{"num_hidden_layers": 24, "hidden_size": 128, "num_attention_heads": 2, "num_key_value_heads": 1, "head_dim": 64, "intermediate_size": 320, "vocab_size": 8192, "hidden_act": "swiglu", "norm": "rmsnorm", "norm_place": "pre", "norm_eps": 1e-05, "positions": "rope", "rope_theta": 10000.0, "rope_fraction": 1.0, "qk_norm": false, "attn_scale": 0.125, "bias": "none", "tie_word_embeddings": false, "parallel_block": false, "extras": ["capped logits"], "init": "uniform", "init_std_qkv": 0.0347, "init_std_o": 0.00501, "init_std_up": 0.0347, "init_std_down": 0.00317, "optimizer": "adamw", "learning_rate": 0.00291, "beta1": 0.9, "beta2": 0.95, "weight_decay": 0.037, "lr_head": 0.00621, "warmup_steps": 436, "schedule": "wsd", "decay_fraction": 1.0, "decay_shape": "linear", "final_lr_fraction": 0.0, "batch_tokens": 16384, "max_seq_len": 768, "doc_mask": true, "train_tokens": 107600000, "max_steps": 6568, "dataset": "wikipedia_en"}
Each number is 128 + 24 x the weight over its row's rms, rounded and kept within 0 to 255. Layers, rows and columns count from 0. The size above them is the row's rms in percent of the matrix's.

# layer 10 MLP down (transposed), 320x128, rms 0.11, rows 143-177, columns 64-127
size [ 97 100  94 125 103 112  93 104  99  99 101 102  98 103  97  94 100  94  94  92  87  93 103  98 102 108 108 103  99 103  93 102  97  98 103]
[[ 97 125 129 119  99 135 131 121 155 145 125 138 139 128 119 133 195 172 142 150 143 128 111 135 118 133 116 117 123 118 108 134 118 167 122 110 123 145  91 152 174 173  97 113 145  98 142 135  75 128 128 140 154  80 113 140 155 105 115 183 136  92 128 137]
 [ 96 105 169 135 166 152 145  96 102 132 130  99 130 147 105 132 100 132 140 160 104 114 158 111 129 114  87  67 134 132 143 106 156 158  89  88 110 107  91 123 103 142 162 171 157 161 137 141 136 155 136 129 137 142 123 121 106  57 136 150 146 124 141 106]
 [133 150 109 145 116 110 108 157 127 131 136 125 112 134 131 122  87 156 126 149 106 119 144 120  98  53 183 108 147 111 146 136 173 102 157 141 151 120 138  98 129  97 164 127 134  97 128 151 121 133 134  89 121  95 163 134  96 127 128 107  99 176 136 108]
 [109 134  97 130 145 126 140 142  83 166 140 117 105 130 117 132 119 161 142 130  98 131 133 110 114 123 113 112 130 132 138 103 109 112  98 115 135 114  90  93 143 147  75  89 147  78 157  95 125 117 149 179 169 119  89 129 149 141 142 143 110 142 153 155]
 [ 87 139 159  95 185 139 144 154 128 144 161 134 136  98 110 121 118 176 132 177 106 136 101 113 128 138 120 166 158 127 100 109 155 115 132 141 141 138 131 143 115 102 115 132 103 102 141  95 147 114 105 144 108 133 152 143  96  99 121 127 119  82 150 116]
 [146 144 125 104 106  97 139 129 149  83 100 166 140 131 125 127 120 162 137 134 136 109 124 149 111 174 144 156 133 155 132  93 149 144 123 103 118 135 184  99 106 140 154 115  94 156 163 128  92 126 142 101 154 105 124 102 110  65 136 133 108  86 128 114]
 [114 172 131 145 139  93 108 121 143 163 116 104 138 122 105 120 163 154 163  95 123 132 135  94  75 115 146 116 100 149 136 117 131 135 127 139 159 117 138 132 154  75 145 161 105 117 157 131 145 129 134 137 131 130 136 128 118  88 144 130 142 100 105 155]
 [152 135 175 134 106  76 120 105 144 117 149 157 114 146 130 167 125 159 109  90 138 153 116 133 148 119  71 117 102 144 140  78 144 137 134 157 117 136 127 111 148 154  84 126 138 110  98 151 140 126 104 123 115 100 100 154 125  82 145 149 129 136 162 123]
 [103 113 146 150 136 196 122 112 104 166 104 117 130 102 128 157  44 116 143 109 156 146 120 120 138 123 119 126 130 102 132 118 158 153  44 154 117 117 121  99 126  85 143 136 102  97 112 103 147 133 114 108 143  85 130 158 169 144 159 136  96 126 117 143]
 [166  92 138 118 154 127 144 106 157 109 140 105 101 130  78 110  58 129  77  86 117 143 151 138 143 119 144 127 118 127 104 148 116 154 109 159 156 107 116 112 156 171 112 143 101 155  87 137 152 117 137 113 123  74 145 155 147 124 141  67  87 145 153 140]
 [169 140 114 133 159  99  99  62 165 122 162 147 102 113 105  90 157 112 120 136 144 157 116 119 146 118 108 119  88 124 108  97 164 105 101 140 147 114 164 126 167 132 173 143 119 139 104 159  91 115 131 135 119 108  92 140 135 144 125 166 119 115  76 126]
 [120 134 116 155 108 144 128 158 166 124 103 150 137 152 127 172 136 129  99 141 115  85 132 142 125 165 154 162 113 122 132 154 141 109 135 147 119 124 150  98  82 179 164 136  88 113 131 118 128 108 113 120 125  98 135 140  98 174 108  98 108 118 129 110]
 [127 135  93 144 118  99 162 138 102 106 159 126 162 141 135 131 111 104 163 129 108 180 118 138 114 126 130 138  63 151 101 128 137  97  85 133 111 110 161 127 140 109 180 172 166 190 149 119 112 148  99 129 122 149 130 129  98 143 123  98 106 113 164  95]
 [123  59 132 102 125  96 126 140 112 122 104 124  96 143 133 142  88 147 103 130 136 102 137 162 151 114 147 160 139 131 141  90 102 131 122 128 121 168 113  99  72 119 117 118  99 107 129 178 126 162 140 131 164 138 136 110 111 107 107  99 138 168 163  82]
 [145 141 138 151 136 116 172  95 126 180 124 124 159 132 158 143 108 127 124 116 122  96 113 139 121 125 114 117 119 172 143 124 137 157 152 124 142 118 135 136 180 129 150  79 122 161 106 102 156 115 119 145 154 135 113 136 110 120 119 177 140 102 101 162]
 [129 163 104 107  76 122  90 106 133 136 120 129 132 148 147 142  52 136 108 147 141 152 110 110 130 139 125 105 126 148 122 122 104  92 128 109 137 135 114 111 147 146 133 133 172  92  93 112 118  95 145 186 121 113 135 116 134 107 150 126 114 143 124 157]
 [125 185 144 109 112 163 116 143 131 138  93 113 138 118  75  99 109 116 151 123 106 122  97 137 158 108 172 100 127 154 131 140 160 168 111 160 140 153 122 105 140 122 107 130 100 135 142  95 196 117 134 159 173 130 102 155 134 160 118 147 124 116 139 166]
 [ 79 152 150 134 100 118  99 126 122 132 102 199 130 101 163 144  51 130 106 136 131 150 157 169 119 151 120 164 116 150 153 106 130  95 132 146 111 132 181  99 142 148 111 141 136 130 116 126 161 132 140 134 134 134 134 135 121 101 139 105 134 145 131 124]
 [127  58 194 105 117 155 162 157 155 110 168 153 117 135 145 112  51 128 122 134 101 121 143 135 118 107 137 114 152 150 141 121 118 130  80 107 127 105 115 193  99 141 146 105 133 146 113  82 182 133 120 127 176 123 110  94 140 115 149 111 125 163 122 137]
 [125 116 120 136 139 123 157 144 125 134 113  99 130 120 138 125 167 168  89 133 150 129 143 154 133 143 129 153 136 118 120  99 113 125 121 118 152 135  89 135 139  53 138 125 112  91 100  67 140 102 148  92 146 109  82  94 132 135 119 121 138  94 163 154]
 [114  78 155 115  71 135 145 144 205 154 140 133 129 144 144 114  99 101 142 133 109 125 114 147 127 142 138  84 132 126 106 142 134 126  97  95 133 142 112  90 144 145 132 104 151  82 136 137 124 150 139 151 107 134 100 166 148 125 165 155 125 131 128  78]
 [147 111 163 156 125 109 142 139 144  92 118 138 145 137 155 159 125 108 103  79 158 116 121 116 112 130 133 156  93 125 125 113  98 156 100 118 109 109 142 132  92 193 146  95 115 141 149 123 116 144 123 131 128 117  90  97 115 147 207 160 111 109 131 117]
 [121 137 134 159 120 121 137 141 110 178 117 178 100 113 154  83  55  97  94 106 150 130 100 153 111 153 126 150 148 140 132 127 119 106 117 136 133 132 138 122 173 150 108 190 134 109 123 131 142 107 107  98 110 146 163 100 136 112 169 102 109 109 111 149]
 [127  90 149 145 151 101 158 164 118 131 116 121 152 118 107 108 131 114 123 136  96 106 122 164 132 129 109  95 123 121 172 111  97 165 120 126 162 102 108 117 100 122 188 118 100 158 127  92 158 116 100 132 141 183  93  94 105  81 146 129 182 109 122 173]
 [160 146 127 136 109 153 131 173 129 113 130 169 103  96 128 116 140 124 137 123 107 138 119 157 138 134 109  95 126 114 124 152 183 137 101 130 122 136 105  78 131 133 133 138 100 129 139 132 141 141 116 145 112 122 128 162 135 159 106 118 133 161  81 178]
 [143 128 112 148  78 139  81 139 174 123 118 142 135  94 138 124 216 139 176 130 131 119 128 141 127 129 115 112 134 138 153 118 131 105 134 146 140 120 115 105 104 133 136 126 166 119 137 134 126 167 138 143 133 158 135 130 137 134 161 132 123 126 151 132]
 [130 149 126 139 129 152 103 165  95 146 106  90 117  97 129 109  95 147 128 108 133 163 136 141 145 118 137 102 150 134 107 121 163 164  87 149 132 118 145  94 117  90 100 175 151 122 138 141 144 134 142  95  96 123 141 153 155 153 128 133 132 156  97 172]
 [142 133 137 144 126 112 115 104 158 155 149 142 137 109 137 122  81 117 112 128 130 153 122 113 125 126 144 145 111 151 123 110 150 139  61 110 146 136 140 146 148 160 126 109 116  75  93 150 103 137 109 141 102 138 136  99 182 118 171 138 126 156  98 137]
 [125 125 127  94 146 137 114 144 130 111 158 135 121 122 129 186 116 120 142 133 133 120 130 114 151 110 162 111 120 125 115 148 123 127 118 121  94 100  54 102  87  93  65 101 150  89 137 115 136 143 143 128  91 151 136 148 166 179 133 120 119 140 162 116]
 [137 163 150 118 118 134 148 114 107 123 156 132 145 136 102 123 157  96 130 123 102 128 102 145 131 110 157 189 171 104  95 203 173 139 138 121 139 116 129 145 127 119 104 110 118  81 179 128 107 123  87 156 124 166 131 155  78 140 106 123  76 109 137 153]
 [126  81  87 118 129  97  98 136 123 123 165 147 138 139 140 123 102 129 159 121 125 121 138 146 127 119 128 168  85 132 114  82  96 111 189 103  62 116 110 164 108  92 146 166 138  87 112 136 146 133 134 153 134 111 132 145 125 123 110 110  89 136 165 135]
 [114 125 119 125  82 147 107 173 130 111  99 113 141 116  85 123  98 157 165  91 133 180 126 117  77 144 153 134 108 119  98 143 125 140 113 127 196 156 114 141 136 174  88  98 127 109 150 115 109 177 109 125 124 138 151 130 116 124 109 147 105 154 129 187]
 [138  83 103 124 183 151 140 101 109 129 139 159 157 139  96 133  96 155 145 144 122 105 111 139 110 139  77  67 107 152 114 119  99 150  80 124 103 151 124 151 145 143 121 136 104 150 116 164 173  93 155 112 147 111 134 109 134 146 139 127 173 129 143 127]
 [137 146 122 166 100 135 125  97 153 122  88 141 144 106 162 123 159 137 118 144 121 105 152 164 152 105 139 112 121  99 112  96 140 154  94  92  65 179  66 156 132 129 120 134  86 149 127 105 109 142 161 151 151  75 156  92 153 141 140 151 136 143 115 176]
 [120 121 128 137 111 163 124 135 131 146 132 134 134 121 174 140  62 166  95  97 129 130 115 110 128 127 101 107 143 141 141 148 140  81  98 134 121 194 136 124 123 158 154 133 114 124 147 133 125 131 125 108 103 103 123 152 124  95 130 146  97 115 137 159]]
# layer 10 MLP gate, 320x128, rms 0.125, rows 144-178, columns 64-127
size [ 94  94 142 104 114  92  99 102  94  97  97 100  93  88  93  94  95  94 100  91  98 105  95 103 121 101  93 107 107  90 102  94  94  92  95]
[[157 110 153 121 120 141 118 162 126 170 129 150 139 106 129 108 118 145 118 131  89 119  91 128 117 167 119 131 139 101  99 120 119 121 100 195 122 127 141 130 122 131 125 152 124 131 115  99 116 132 114  94 154 109 147 175 179 125 132 152 112 153 116 125]
 [124 125  64 151 148 162  99 113 168 174 144 123 150 128 144 109 150 152 119 148 108 110 140 132 130 108 136  96 134 126 115 142 144  98 143 171 102 114 151 125 117  84 125 125 157 108 155 118 168 143 156 124 155 125 125 163 120 126 105 110 146 145 157 120]
 [123  97 123 140 131 193 136 164 165 111 134 131 105 112 155 106 117 112 104 118 142 145 145 177 107 129 136  94 132 126 121 175 112 123 123  99 147 158 170 130 139  87 168 146 102 149 114 139 130 137  91 101 142 136 162 147 134 148 140 100 140 141  95 121]
 [109 116 112 101 145 125 147 157 104  97 128 151  84 160 108 106 118  91 138 151 140 114 146 124 134 118  80 129 122 130  71 126 127 139 134 114 131 145 141 179 121 123 100 117 146 105 179 156 133 150 177 110 157 155 135 124 147 116 167  90 153 183 146 123]
 [121 121 145 122  77 147 116 124 127  85 160 134 107 123 131  93 100 171 138 135 119 108  99 184  93 101 159  82 156 143 129 134  88  97  91 123 107 130 157 148 151  79 102 106 100 143 143 136 145 112 125  86 137 127 107 142 162 137 159 122 138 140 106 108]
 [131 114 144 102 129 153  50 114 121 122 164 134 134 129  90  97 128 166 137 132 133  85  91 141 108 155 161 147 147 114 105  89 131 141 127 162 129 142 124 101 145 148 119 128  79 121 203 152 144 129 160 156 144 118 154 155 169 102 147  92 111 133 115 146]
 [131  99 147 110 132 131 100 149 113 145 104 168  94  72 116 117 107 118 134 130 138 147 118 124 132 123 167 143 147 104 185 183 119 110 119 175 120 125  71 163  99 190 124 149 134 125 160 134 133 114 106 138 116 141 124 100 120 161 156 113 136 168  56 134]
 [105 146 127 110 144 107 167 134 110 164 159 150 136  85 118 101 123 127 132 121 127 128 155 138 126 162 113 119 135  88 143 106  92 146  89 143 126 148  68 146 109 105 185 129 123 120 126  98 120 168 142 118 128 126 138 154 108 151 108  99  87 109 128 154]
 [165  99 169 145 126 140  91 129  90 122 115 104 107 109 176 114 130 165 125 137 121 155 159 106 105 112 155 131 137 116 143  96  96 102 128 137 102 127  82 148 114 132 161 119 117 114 143 140  94 105 143 151 155 124 140 144 106 125  88 126 128 112 109 157]
 [129 137 149 115 138 138 120 113 161 133 117 112 114 126 151 128 126 127 116 137 124 152 166 129 128 133 131 146 130 119 137 164 155 153 148  98 150 115 130 105 113 178 128 167 168 140 136 117 139  96 135 179 133 128 103 128 152 102  79 109 168 142 136 119]
 [121 115 150 128 140 104 145 148 132 172 107 139 121 141 120 107 144 108 122 120 150 113 113 132 121 129  85 148 105 140 134 152 140 158 128 120 130 113 134 155 118  91  95 108 107  98 122 118  97 142 168  92 115 147 118 160 192  78 176  78 128 151 131 121]
 [135 103 102 164 113 131 135 170 108 129 143 132 120 129 141  98  87 115 150 125 132 157 106  93 127 126 100 100 131 113 123 142 150  76 105 127 130  83 153 159  98  96 147 129  80 137 134 129 123 160 127 137 101 124 120 170 170 135 139 103 127 140 115 109]
 [110 133  97 123 158 128 147 181  86  94  99 105  99 148 186  84 125 119 162 136 173 111 133 163  97 148 134 146 150 109 126 175 136 140 112 122 172 116 154 151 115  82 164 125 103 136 160 136 123 121  98 120 148 167 107 156 135 134  98 135  89 147 126 139]
 [128  93 109 103 141 138  71 153  99 109 123 175  93 111 101 138 106 152 141 130 154 111 134 149 185 114 120 115 121 131 115 138 133 120 136 118 123 115 128 162 116 135 125 138 166 125 177 172 156 143 151  95  93 127 163  82 121 114 133 121 154 131 130 157]
 [100 145 117 133  73 134  71 152 134 107 113 107 105 111 168 167 139 134 107 131 123 119 194 119 105 144 121 100 160 142 152 106 121 160 158 132 132 157 136  98  87 114 148 119 120 126 110 152 126 142 155 146 104 141 115 112 133 127 135 129  80 172 144 135]
 [132 150  68 111  93 122 126 114 130 121 125 108 142 122 177 120 121 163 135 130 189 153 165 169 153 149 112 115  87 113 154 104 102  86 114 109 157 117 146 144 135 152 110 100 160 117 134 127 128 151 158 184 143 118 133 176 124 171  87 128  99 126 129 163]
 [142 132 140 137 120 111 152 144 134 147  82 113 142 157 142 127 135 133 111 148 132 101 107 164  96 153 113  95 137 115 156  96 119 119 117  91 141 152 145 155 137  65 122 120  97 141 155 137 126 162 157 186 158 110 103 149 148 180 107  79 111 167 135  87]
 [153 140 112 132 141 108 135 132 159 116 104  97  87 102 109 112 135 132 130 118 146 135  94 116 141  97  86 116  91  97  98 123 145 123  95  97 151 161 119 104 166 153 104 133 110 169 146 107 113 136 121 164 120 123 161 154  84 122 123 124 122 129  82 167]
 [140 115 123 176 140 147 101 142 120 115  91 156 106 123 100 111  97 123 137 118  93 134 142 160 170 137 114 130 115 151 143 163 117 171 123 168  84 120  59 124 146 144 116 181  72 116 130 182 146 110 140 134 139 116 128 182 125  90 119  98 183 146 137 129]
 [ 98 115 135 116  97 118 170 127 146 103 123 114 124 117 199 144 115  93 152 135 135 122 160 149  94 130 120  78 141 106 149 162  99 109 141  87 123 135 156 107 112  85 149 169 122 150 130 152 125 140 142 118 151 167 144 109 168 159 100 136  73 138 105 126]
 [150 152 103 122 100 117 127 146 120 167 127 170 125 106 130 133 118 168 110 160 121 167 113 107 135 112 184 135 134 107 148 158 101  58 138 163  96 132 132 160 105 138 150 126 116 155 109 112 128 129 145  99 127 115  88 127 144 152 130 107 118 142 114 139]
 [133 125 133 137 161 142 157 156 137 137  83 170  75 119 120 124 135  99 159 158 108 128 140 166 121 106 117 112 160  92 138 135 120  82 120 184 174 109  96 114 153 156 132 166 113  97 130 132 149 138 168 101 119 159 149 117 130 107 121 116 139 110  69 129]
 [144  87 150 106 144 136 152 118 101 127 157 136 121 136 114 169 109  86 116 158 157 117 162 152 156 131 136  95 107 137 124 113 107 125 127 123 134 114 115 116 121 126  88 112 126 115 152 120 113 196 155 136 105 140 127 104 148 120 155  81 134 179  99 113]
 [ 98 153 135  84 102 134 145 108  80  96 136 144 102 125 125 129 126 108 162 158  95 104 124 123 127 112 141  94  65 108 169 137 135 100 122 125 139 122 144 132 146 132 102 122 127 131 128 108 138 127 119 143 164 137 173 121 177 108 128 113  50 152  72 133]
 [ 81 103 101 132 160 115 135 142 121 159  92 132  96 115 140 113 132  94 161 147 128 119 119 154 141  86  82 103 111 139 111 152  80 110  88 150 128 155  87 167 139 100 121 142 125  94  96 102 164 165 200 139 129 157 173 144 103 128 111  99 120 135  96 132]
 [134 134 144 192  98  85 110 161 115 106 170 140 119 134 160 163 108  96 113 137 139 104 130 158  95 119 159 124  81 114 140 125  84 108 122  88 149 138 122 129 139 170 158 112 113 160 162 149 157 103 144 168 116 131 114 114 135 134 131 128 113  92 115 120]
 [102 128 125 122 131 181 106 107 129 104 121 137 126 143 123 139 141 149  80  97 126 148 175  92 124 123 127 123 167 111 119 117 115 104 105 132  93 157  80 157 122  98 142 161 131 129 162 159 131 141 118 154 135  87 127 124 132 129 113 161 161  97 100 127]
 [ 94 105 145  98 146 154 149 161 108 114 127 125 102 129 177 108 120  70 159 138 115  92 177 118 115 126 145 105 156 130  83 148 112 119 127 114 131 106 116 116 115 133 124 151 151 106 148 137 186 132 135 112 129 182 124 102 153 138 123 147 141 148 114 109]
 [102 136 126  84 103 131 101 119 120 113 146 160 134  80 152 152 127 110 152 128 139 156 118 108 111  93 137 103 122 109 141 128 134 104 121 129 133 132 142 101 132 156  94 116 125 160 170 120 151  77 149 118 103 118 132 170 145 106 133 132  88 166 121 130]
 [144  99 102 166  93 120 122 130 166  95 131 165 116 107 119 129 131  99 100 124  88 128 104 145 113 111 131 118 100 122 147 119 136 102 135 165  91 112 108 171 132  85  96 129 106 158  88 125 113 132  82 112 127 109 115 180 128 162 112 132 112  98 132 135]
 [ 93 110 152 112 116 161 118 122  95 177 129 128 126 111 117 158 107 120 154 167 114 143 133 149 116  82 136 130 132 124 174 146  83 145 129  94 151 184  92 155  97 166 151 118 165 105 123 136 155 158 127 132 102 173 131 103 130 139 143 123 142 134 102 159]
 [125 200 107 129 119  88 123 112 182 124 163 128 127  90 120 115 149 120 149 129 139 105 148 122 130 134 143 113 120  82 123 129 102 139 141 130 102 116 106 131 130 118 122 178 111 103 147 139 145 149 103 143 108 140 140 146 129 120 109 177 166 156 123 121]
 [137 103 144 131 103 143 131 139 173 113 164 150 119 117 124 113 125 131 123 127 127 148 113 139  61 130 159 105 139 141 122 152 184 151 173 152  97 128 140 100 132 132 139 142 118 149 145 131 130  64 111 147 139 104 158 121 151 160 158 118 131 158 134 117]
 [121 100 139 106 173 126 121 145  65 191 136 148 146 107 103 104 105 146 128  96  97 125 196 142  93 125 111 134 110 128 126 117 185 188  93 144 116 116 106 112 114 173 123 135 159 103 126  99  97 116 120 113 129  99 104 162 163 115 157 106 116 125 120 143]
 [117 181 152  90 148 108 141 158 173 115 159 146 118  91 113 107 131  87 135 127 134  84  69 172 109 114 101 125 128 129 117 113 148  89 137 107 152 150 109 147 109 101  98 120 116 100 142 128 110 185 145 112 131 144 122  97  99 110  97 124 145 174 164 127]]
# layer 10 MLP up, 320x128, rms 0.112, rows 144-178, columns 64-127
size [ 97  99 128 103 116  91 102  98  97 107 103  97  99 100  99  95  92  96  91  93  92  95 102 101 106 100 106  99 106 100 105  96 100  98  94]
[[116 110 113 166  80 130  80 108 137 100 138 154 115  97  62 103 116 157 104 116  93 140  94 133 141 162 119 153 112 135 115 107 139 197 119 174 106 118 145 109 128 152 112 140  78 106 110 156 112 118 116 109 141 132 131 152 127 103  99 163 156 132 139 149]
 [122 163 148 123 140  78 148 125 149 101 138 113 115 132  89 134 126 139 156 138 131 126 104 150 141 147  89 119 138 131 188  97 121 103 119  68  85 139 102 168 130  97 139 132 103 113  73 110 119 135 128 154 138 137 131 169 139 120 132 152  99 105 114 131]
 [101 107 113 108 103 118 138 125 156  99 129 130 137 141 171 132 163 109 129 139 105  95 154 143 143 114 104 137 164 125  95 131 165 152 146 103  99 118 149 136 141 137 160 150 136 118 108 115 110 199 140  83 134 139 145 103 155 172 143 101  90 132 137 121]
 [101 143 115 104 173 109 155 130 128 144  97 136 136 101 132 105 117 114 123  98 130 116 134 124 111 109 124 134 125 114 166 167 169 141 106 117 116 168 151 135 120 129 141 124 131 144 114 130 104 108 104 150  92 128 110 120 143 153 117 117 134 119 113 114]
 [156 156 114 117 148 161 112  96 178 136 158 117 138 123  84 120 147 136 144 159 122 191 104 140 102 118 125 103 117 111 110 130 102 131 151 105 147 196 129 117 125 119 153  91 134 149 119  92 109 163 119 121 128 128 124 179 106 101 116 146  92  52  83 123]
 [166 150 170 114 107 135 130 182 114 126 133 116 136 100 152 118 108 128  94 146  69 129 120 104  75 121 147 126 101 162 118 143 124 149 123 146 108 115 134 132 127 148 139 128  81 154 150 114 115 151  90  94 135  85  96 150 128 139  97 131 142 132 134 124]
 [129 147 132 121 117 130 106 168  96 165  99 159 139 140 120  97 140 111 106 100 118  97 133 146 129 122 151 183  67 142 156 157 142 147 142 145 115 126 115 166 131 155 150 125 137 124 131 107 125  67 118 167 146 136 131 131 144 105 153 124 152 118 126 145]
 [143 100 107 170 101 130 115 140 178 105  91 125 122 126 165 128 139 111 100 127 149 144  88 104 153 117 160 126 148 169 141 134 159  95 145 113 139  86 157 108 151 155  78 156 136 171 135 149 121  87 144 150 101  99  96 108 106 137 131 166 167 135 120 125]
 [134 122 113 145 121  73 125 111 167 109 174 163 187 173 133 126 142 133 111 124 145 129 175 152 156 101 140 108  96 122 145  93 128 103 144 109 133 141 124 168 106 130  89  93 158 126 137 147 150 155 191 138 117 123 107 134 180 165  91 155 112 108 130 124]
 [117  90 157 134  99 144 100 181 122 151  62 134 125 154 140 126 136 154 119 108 152 124 153 106 144 143 144 136 168 136 148 178 106 127 147 150 149 136 117 130 120 108 125 138 144  88 137 139 106  88 126 137 155 143 164 144 124 165 137  97 120 129 164 163]
 [ 88 116 121 167  99 127 126 114 120 155 135 119 117 180  86 196 132 140 122 143 122 106 149 112 143 138 112 135 147 115 136 115 134 129 151  86 115 134 139 120 132  97 123  93 130  73 121 153 149 166 117 103 129 134 116 161 128 137 137 104 103 163 135 118]
 [117  78 106 126 106 134 158 144  79 125 123 116  94 137 197 113  98 145 150 133 163  87 114 149 126 161 114 115 116 148 133 113 165 109 127 115 125 135 153 151 117  99 152 125 184 159 152 121 112 157 146 121  84 148 131 132 120 139 126 144 114 104 131 128]
 [134 124 124 153 131 169 145 111 148 102  97 172 107  99  96 168 122  96 140 142 149 148 112 168 105 133 149 140 164 139 133 178 124 114 128 157 115 142 118 121 121 122 126 166 114 112 127 148 158  93 120 186 146 136 142  86 138 106 131 115 136 129 106  95]
 [139 134 155 159 125 158 136 141 179 132 154 103 194 142 115 128 132  87 116  83 116 107 130 122 154  78 122 120  93 159 136 161 154 104 157 151 143 132 148 152 126 122 130 146 150 133  94 111 144  84 107 100 126 146 149 111 121 110 144 123 125 109 161 109]
 [150 134  96 156 164  99 125  95 163 112 132 139 155 118 131  91 104 141 137 143 127 127 133 158 118 171 107 106 100 136 114 119 170 139 117 182 119 115 128 112 142 155 133 144 140 131 137 122 129 187 153 101 150 113 122 168 131  81 139 119 138  88 137 115]
 [120  65 112 178 159 111 188 110 110 138 163 129  96 124 146 114 127 126 144 133 109 114 140 135 126 132 122 142 129 161 115 120 157 127 122 135  97 128 122 102 135  98 117 143  98 123 130 150 120 148 118 122 112 139  70 147 180 112 137 167 113 109 115 103]
 [131 157  96 148 156 136 123 111 122 140 129 124 107 157  90 116 127 149 154 118 128 173  88 135 110 111 105 116  89 122 124 144 113 125 126 163 149  93 146 142 137 130 114 122  98 108 125 126 130 109 137 103 113 142 143 156 142 120 132 111 122 116 126 158]
 [121 151 111 109 187 110 120 135 175 117 144 135 121 156 125 150 156  97 128 132 134 167 156 149 147 111 130 153  80  90 114  96  82 114 122 128  96  90 108 152 129 126 143 129 113 113 134 153 144  81 153 130 122 130 186 176 105 133 137 120 107 111 146 146]
 [186  84 178 140 168 108 164 114 117 123 116 145 113 128 125 120 131 138 145 110 152 158  89 123 104 142 120 147 117 112 147 109 173  97 142 117 124 121 119 144 119  92 140 147  84 108 148 136  93  96 177 105 122 105 120 131 100  87 132 119 107 140 129 110]
 [195 121 107 129 161  80 129 114 110 115 132 131 152 124 120 116 130 145 172 123 137 145 110 113 118 128 120 109 123 109 115  99 134 102 123 125 160 138 120 160 164 122 119  78 140 106 123 130 137 167 116 130 118 140 114 126 104  95 135 113 102 132 149 165]
 [164 160 155  97  62 138 110 103 137 158 127  94 151 137 139 129 128 113 127 119 137 112 158 175 157 113 104 154  64  99  82 131 120 149 118 154 118 159 135 141 132 143 122 124 133 129 133 119 108 116  83 161 178 106  97 137 152 141 131 140 120 173 120 108]
 [145 122 121 154 100 152 118 148  77 120 160 136 143 123 142 114 107 156 117 114 142 130  76 121  90 150 138  84 121 140  91 128 153 142  88  91 113 147 175 127 165  65 111 108  97 161 159 152 130  98  87 138 138 118 126 139 140 136 159 162 105 160 124 177]
 [143 115 161 157  85 141 132 131 133 158  88 119 150  95 129 150 125 133 101 124 121 156 109 108 173 137 130 141 141 136 109 100  71 109 122 132 106 120 148 102 158 181  62 151 134 143 141 102 127 134 108 126 135  83 117 162 110 146 146 109 141 141 119 139]
 [159 174 135 185 140 132  93 147 181 187 138 172 127 110 123 142 135 145  96 123 139 155 121 166 147 133  98 127 150 162 128 113 137 117 118 161 101 119 139 131 119 101 102 147 112 129 154 137 134 141 129 111 128 104 141 145 118 134 140 148 129 156 161 121]
 [ 94 110 142 148 105 107  93 128 148 100 130 145 153 124  76 172 131 131 138 143  83 142 147 173 145 106 127 124 106 104 128 128 120 133  94 132  82 120 127 129 117 112  92 153 151 129  75 124 140 116 170 126  81 100 184 138 114 147 102 104 134 120 152 110]
 [151 152 154 110 127 112 136 139 108 100 135 114 103 100 106 166 126 178 114 126 183 126 140 116 193 137 108 166 162 110 150 174 107 130 121 145  99 112 117 112  84 126  94 143  97 105  64 127 122  93 145 103 120 113 148 161  95 108 146 143 134 116 155 140]
 [123 121 138 129 102 125  82 120 140 121 162 149 119 145 157 146 128 146 155 117 104 111 134 124 116  64 159 103 115 116 138  97 127  84 133 127 139 117 146 163 141 137 142  99 127 151 134 130 141 140 116 153  91  85 146 157 106 158  92 160 105 129 114 158]
 [159 161  76 151 120 118 134  90 116  77 118  96  82 123 144 164 128 150 199 133 145 140 116 144  89 121 145 124 136 145 145 115 135 132 146  92 120 112 107 137 156 133 131 146 119 110 157 156 139 129 136 188 153 150 162  70 144 111 125 137 132 167  64 128]
 [139 149 126 136 129 116 100 120 105 172 116 137 128 128 129 152 125 127 125 101 106 178  69  81 128 115 129 142  92 131 129 107 155 119  77 114 128  97 133 102 151  90 112 130  96 106 105 120 124 151 114  90 132 107 157 107  94 130 119 124  68 164 170 103]
 [148 155 153 176 152 132 144 146 118 158  85 120 117 144 148 140 122 126 176 197 147 125  91 162  89 197 132  95 158 120 113 120 117 155 152 131 118 164 133 122  96 120 130 133 130 106 147 131 121 133 152 110 112 142 120 123 104 103 113 145 106  88 135 131]
 [100 179 140 170 174 138 108 131 133 140  81 161 140  91 146 133 125 136 117 124 111 155 110 119 109 120 132 125 165 134 105 173 121 110 100 189 111 127 118 111 118  97 122 139 138 135 110 104  86  96 140 105 140  87 154 153 103  89 155 100 143 132 140 115]
 [115 120 101 105 145 139 156 172 116  68 124  89 121 100 130 140 130 140 153 136 159 142 101 131 156 138  80 158 100 133 121  70 185 165 125 156 131 106 147 137  98 153 132 133 142 119 147 126 125 128 134 124  99 141 145  97 127 130 106 113 141 191 140 187]
 [135 147 148  97 141 161 129 161 107  91 162 109 128 118 131 164 148  64 120 121 134  70 132 115 135 124 107 111  97  90 137 176 127 114 153 141 107 159 140 120 109 106 107 119 152 133 117 117 127 137 144 166 109  99 133 130 123  84 161 155 128 161 110 145]
 [123 123 147 137  86 120 130 103 155 119  96 117 124 144 201 172 145  99 149 142 140 116 107 167 131 115 198 120 177 118 142 144 123  88 129 131 136 141 146 125  93 156 112  81 117 144 132 168 165 127 119 115 107 147  93 124 144 123  96 153  87 144 157 108]
 [ 94 118 150 133  96 109  88 125 151 112 148 121 146 101 111 135 120 105 145 147 150 139 117 139 147 123 116 107 125 124 122 116  66 139 161 128 112 160 103 115  91 144 149 132 134 116 117 125 137 137 116 141 110 206 146  86  92 129  95 152 127 135 170 142]]